Weights of a small GPT-style language model, trained from scratch on English Wikipedia: MLP 768 GELU.
Each number is 500 + 40 x the weight over its row's rms, rounded and kept within 0 to 999. Layers, rows and columns count from 0. Numbers have three digits each. The size before them is the row's rms in percent of the matrix's.

# layer 4 MLP down (transposed), 768x192, rms 0.0932, rows 710-767, columns 0-47
098:415442554570465505526522480567454544526443498477577466522527565417543505550521488492490492528456412479486516468464485512480502462537518420494535
117:563472491490524438551514495418449513480481509470456553438554527464541477479512475555483509511515522584561508513514386545469446453412520497456479
115:383601478573528517507524501599461524546503524559451431513577501505539498513432477556474444538514494500465491497575540421481543515525472520566556
105:438541442439584464562503492488544596500526515467493507475501451514527511559506420475469503429520462592491522484459455440465522518465453527491519
110:467536516475573549554541461529557543506518552520546612457469443452498484552542515522513511496525456511540408469537508522517450494503466412467496
113:542453507470514505492403551524470572497485605563500555462533478439458528528478509515529529490478506495520486452445457474453535465481538417625495
119:534505517491487523493507484462471443416543476561500481499545528499516480492571534468496448505409557513524540516508537550467554494522569475478545
006:451472455488479520524476460489495544454516486534529455475455467436504417489502535522572513500492558486540557614506467527477542464593442513532498
114:500532503453529590512484503525565468457516486469480400545488530494489499550484497518466461485473435605496527505557480501480506536519514484481458
107:492497457485523495512530494512500550584454510495516522589502447509458509523464482483497534473568481547491464513491535513541517520555455500527551
118:523519461426497511434497466506467543500486534438434503473509506484467474404480515511441532507538513621561501524511524510520511433473501508531463
082:480546505497476485538528455549566602445504438497512452567523525482378508513471487526572524568510532576528491489497544489533486508463491480476492
117:524486493517505495533565513524490472568532528588464471522548499554510537484443506495605502512485503539490450494555398479546553532511576533474532
121:501509504439562540485518496501542420528489482567478390455504529455490516537500460566512555471527502541534447457491570519503517526488471529517482
110:466559417508521437516511574538471426477530545552474450505415504506487558449523507456498513546504460472472477513496482534535519515463470506551474
104:440498494547487447551478478520539549477515521505469487518539436513479607518543486502507515476484566491551494443497455447543440495477587545458442
124:528484415521557498483446574477518458530507531361497523479454461486526499469473530471540562522540515526537541513477506470534537456469467514494420
009:454551498510472445500465412502547504443445514440481504527488490443522460532547469518530477484502438539554527480532507456476493608449535521465501
100:502487481453459481537515622497482524453444475439504515522583466481455501494474449530498539446531516466562487499483495432494479520514510501549508
122:527483581450488497455465517470453513524608513477457528515528497498434459472463435602539513516562480585555516565517504563541512504481485456513455
116:576481485519557528514528482482485488509500491480558502480512489526467496413578539506537477511506482500464508610492578491482490474484460488416528
098:510487447505454447576493511481453526438453517446559516455492538597519512468426507463499488445509546498557531522463535508539425468572496588467496
010:545580489545531534467467385537465406524499488567535496558520478489481512478583465599535460437493520515503478521557444491532497529476465487490539
115:421475446546536499463469440486489467498464512414405488516504547493490585500485542519488450510485494516522534552536455519528455477406468451468459
119:474444578519491540482510476440524520421500538454511489513509486551558395521513459548459468456510599513538473511525576447425539441541453546471534
108:545500570414467491500451469529590541502550459556554444540453535510487557499468477540521510546494517460531520460500436522428480480495525511475535
087:450518390619499481560485459554466544513511436562448482513487420520541490512519466521536502513559499531484518516463511549530462569485502520439526
106:491498435549504503510519499469561590503553511483526508528481486486548483435512608485455455430443423513480517511546492523519472518467516523495440
008:490563492496502494463490495497493455467526478558496476543562536495481528554540516560534473444541493510391430483582429524493481503523447548512550
109:506527507464460504491511482466510532570507455472488521507535496490506448399472453444526451553465487551486499510473535528510545456531520529483522
099:501570490530484467406507465536470462544494512547556487534528467427480501551467522547441454417428544470528510499527506497475506576453427501502496
101:455466479480498512466435501477496465516471495535532514544449558457539470504517499500479487538499540520524512551527501520485497451498596425520542
105:512427509474498508460438485482539571513538489572552527531537543503479481544516506507561511430501480438485602528511507522451489541483452509494497
109:467524509522499500560442491441452478559485511467537500564532472528513497587503443485545504475560460425535542477432529521472477462515481550432517
109:521440464418508528469507521525565494446448483477507484520567485480484552461471558486557480508549432539528544490428515530474496464511484541454522
110:504549483486425502495443529514509502521502499506577479550467527479506508528499486553551450521599453531511447567451489494516523546519510496501544
100:555457476437524507507512535522602554478559475492508582513455508436557498490496460455493514435511501484486510499420520482465498546524488568453496
117:539511501454470472430461498498533513533499450468554476554524485537526481498487468546467460511492460526468575495540448520511530417507527576536508
097:485489486501452541531478523490538516434483507469518493482525425475543495500506414485568519500529501544524515510429467471540566498588505539451504
101:468383525525513451449526393533527441471455558519588512565573482532507478464529514403478471474447473512541486478482539500487570512477526602434479
107:500500525505476474444496497474435468537452551513481475505476417502477544540492487533554496509516559478400504506573476509553480544498494493517476
100:573479520562476499440489434509459517490491503444436492510529502526575521535570494544453465451534493492510500528509482447543501519437436399497492
101:492553523556481466406465471462501582541518576531460512544509512513467522441500513569525539540461513578508527453541480530468533484540525484454532
116:555527512465578426422443425521453509526516448478458469466508520465485514589546456535502445534495473477501559524503453501468513437433499474481560
037:439531510556444434469493478511570528486567558542497514482520482466421549529509517527553465522506486508501489509559520500489436471434522571481483
088:490482572496480464548502439469541469508562560493536521490478438542508478455531542485511507442479539474467538474437438459492509524554492515499470
113:448537497503485485415442596515456491571484518560488434541484514523545442492496544488491537564506426551546541507525511559538553483486512461511499
077:524493500556524423544484468491480460489462519542459519508486500526495567580467547546535451490502465524524558471440536479525446451510498462452452
113:431496493475406461493507469487511456527407480493477471505542467491512488481515497484500573462474462548523515489482490501498482483463535479528539
108:501533456518489502472525477501485523438526421548445455587508511509481544507477482518519543483516465538463516550488495508523513478439528511514578
095:550480455515537460495486497551494406489516497527520575453581483482518499480488499473527544512479467514541493491437463435588471473495521529470550
115:459530524508490559446556506425507542467478497500494534499511516449565463536557500475503462491517545530428507526540566499501556536503479571504532
106:559479512409490501492451486452518462528557473531491575577503558484535545469542494489490478462497482508528522484494522497505494485479532489486523
099:510536399524556533500451509490481547525511458459515531486474459554471525467492494530470456503502505449547501625521455486575473561556509486478568
116:483449512521391457547530473586564487500476481561509510502475433469604544498509548564528525514503437502460528524476472448523466512548435550523475
107:576472486494467498498466445527455510539489587574555496441492466452389481481476428500513460508537472457608459575473512560515524449518469539515430
110:476430509518540511475520482475451534469528582511472451461562548504543543502561535411451458537509498492477480604507409468479485523559476550499461
116:485535474583538443531514521563554461375470489485475526487532538550464528450504476498543468515495529525520466470476510508460577489584491540483513
# layer 4 MLP up, 768x192, rms 0.104, rows 711-767, columns 0-47
108:484584533388482560498495539486488510520472474504470489485526554540519488493560493465492450463536543495571504473529543542499530476463493475486472
111:425495592524498560534503552511515508489420535510447470497478496401548515432442488585440516541505505471529408490506468485545503428482518521484448
105:571533497525527524546505483473467510578575527515417516534433543387483451499534434482475520508511529560500419455497547518566507457516439533476532
109:429458479514498444485501471537481506538485490479469472492472458440559553449505522516528482531486451491423489493454415558526489462499551468528472
106:442513585416533496490472519497455460485441476502512448451522546546543485485482480448485514462536522494461483512520443456460414497500458464520488
119:441424437536537518567497514477458513549528491473520550551520498504499485432501493507496552465474449539499426408541491526444473506544460537479477
009:464548512533453476510555535560534561542537504479503487526523490569494487480542527562498439489489469433464508429431504477506557516480550517465515
109:492565488561498542483494435482530530493469489489413523593465508487537506432480457489517538472519563516545472547494534561526468446545425462472431
109:555477540475496512497504464455537474520562519560495462533468534489616388480545440534575488563567515467495463508555556492393516459442532508468510
114:467462602574502541495490538496478446551430503385507502535506555513544428444542515511461521566519517486514454447529494444508447491536385506503537
093:526469493509489469573506537449389390565423537497531549501449521461511431469524492440476450478515521513504516526465505492492497511528440545558504
114:510548476534522516532578494500467491509501507562489558455463539498513499420537516491465552485508445507493444518555542480497518411547477472521507
112:481518525458563479527593462486480504507496509510441517543426518420588424469470522495479573475533522549479372476479563448510455424533458514482554
108:534578515528455532446545535474496507572452440425490531523525512469504574516465504498516490510478434499455522514545493532473535568482502448542481
108:507444507509589503422566489577468560534453515527499498518554522509478490496499484535558529443455416488490459447459506623462493531429509491490572
122:448512439488514466489521553534441538519488529506541496501516616528463522393518525464494489478547464477474507506482487469511469477501474537493486
012:514577551492480447494530482445483489554525482557539459524494544569539592526493409432474512528494559547501497558458562549612474468564415505590518
107:493486483583513523508464491520482446563448477512503459527542520480548554523536525566475452491523417520450489560420552577490507495502494468513500
113:490556511510506575510546510412494474552495469530464439512547525430420518473549448497480521536477526534519481450478481482519467472521462436505607
115:493472488426508474471497497467458497445471515482507502486534561418549472505519492515461516485478476440560503406574470462463451472454450491483524
099:564470497400542491460586487517543539497477503496503422553556514383522450503508552521589505478509477536501500465512506535510568542400454470493627
013:538485536491495471538507505466472554488558543464502483475513516469514487433436462469482541522498498516576507501464532525565549529571507504466528
106:596548502569500552475485501460402561475535444547506472536501606531444566516447464581399491487522523523483515471509538490506506560471507464472463
112:529524439468511458549548482528442457537553536497498476540521493505532574483487456528464533443476483484509482472487409496486483474511517439531483
113:458529440497538463491541510508478522556490509519533532443536530486559445483460414500525514476494453461469500494509460553478502477458514505482517
099:528515529443538440372517541537535528512513431470478510482459511507480524488535404477499469418545525488561476531527590543524545510477450473539528
107:496479488527507530485498458548499576507525426577541516490503533485443496426546524502542469527530502532576498424468497453508496505512516532436452
012:510458485531509521525459419456482503525517500449502467467479519524502420423406487442436583477489542513575516502511567417510555518593526511480558
108:451434489486541427509513530521463446454495458455522432461528520425590499511511443595550473480512467447565538429478532550476465373447491419484471
105:550534418547525523512500524500493539579521462490468465498550509486560488456527482458513512488536521429549482440452519507496504470543488494445492
106:464489494479555559494510468522575535365483437443481471551507515497480533460486549488543533558555555489509445525524529506489522468395420507445561
109:510562485458474499517492421528483467474486449479448447453501501575541508512478514569526504556446500515566464494555429513493547408488586467502466
101:476566555526501446533505464560527481512383512562463511500467534505501484443519484408566525549508558521544474488508538470512492391518539462535538
108:550483493528491559554470491468491386488563490500516479529565550498451479476553508491537516523519477491524481463528430504537472457444446549483516
108:468539505515532479521458545430477509477542438449459473517509540514512466460491474506522518496472528471559469478532501500433519497421423530483566
099:416545484548449518485585471508464509497511567509514487515502537535494542493549493517500479507479544471523441523535491545445479453446526433564554
110:480467527501534466500512465543449532581519439459534508450500560453542454517481507485510491540494511484475490547483502566509546439478508470453543
105:495508535526486489472512456498397484501505411523522477469513471541481573488553411513497496580513457421543505538496537480467485496513427504517421
111:528557496429529507481503484467462513507476486567417591478501497474504465413486509426467521487500438440565472500481527485548498456475438514572490
110:453482439471505558494561517521471497483535503495442526436549592562507513464487481472504488533458480552570391500487393506530518414516520489461504
097:496485448476538469545456534485501459548471526541552524515541477449461463489464490510518563508462497470515492471498591529469523463574492556531568
109:494466455446576530477521561493506477574518512448516465537505524511626504445534509541453517479578517448464481446489512440526476485526414495486431
100:567498488522522546503600500528516434470465475443470471490492493537530527481485462567501559484515530479514466479522548462488486572390415485490506
053:517505506466565527573484523468447461488404469467451493493495507514529466522468498517466549428539504526507499533470501487568547508628456459565545
100:495502478468496541448468497493438485552428470478526452507544528474496479520490495571494510485484518463471434470538514413455545479525470519557467
114:542521445549524468489531497479472531411459480504445493502532575515496473455491496517533586472554537468518413560537443518423542482433448462489516
091:536520506449517499415478510553521461440492394527476475462553497532441473489542475424541579539539460484502469514534459470494464498446414513486505
112:553488507474538481514464486519533495531482461507420490507498521494476493454550475445501470513486441512529455519485431482486512494531541550539568
108:552453477463546501582481475506458504444494402480457515485510524488506446479500512565480561501639463422487489551432468443509512440427414540511465
099:524599484510501487487486521489449522515455471536483510511550499498449540478503473518522525445558488480499513461514553504487508536505521458545434
109:504485506473499482468530477482443558508474510544482535530493556542486484409500508402455484501471508466512478437508518542495507491538479469551522
110:480450496514547515472504568438519479578508483529477503448511558552512458444513387509549509406548478468518483543487416475498482499517490509500464
104:455492508468462485519565484586511512527400470489522459547506550425541469505462470475495532497502529423488516457502460468467433457439418454531527
114:480488582512542475475530513471519493452523465527498507514503587494518476475537483493492503432534437515423462482518522478459590502505442485506548
109:485538568530520503416492494499480513544461548487434499457502498509559548479531450500510571518544486564529454518556459507518513543457511435491430
110:482521445509526471574513487523525585568491498480513467518477502498510440503548503506546462523517486511444455471546548517492459455511475498422601
113:496461491537510561518523444523535483484503466515453427492514462465584480463505495479511489532560443493530432469521561529519427484499492489511526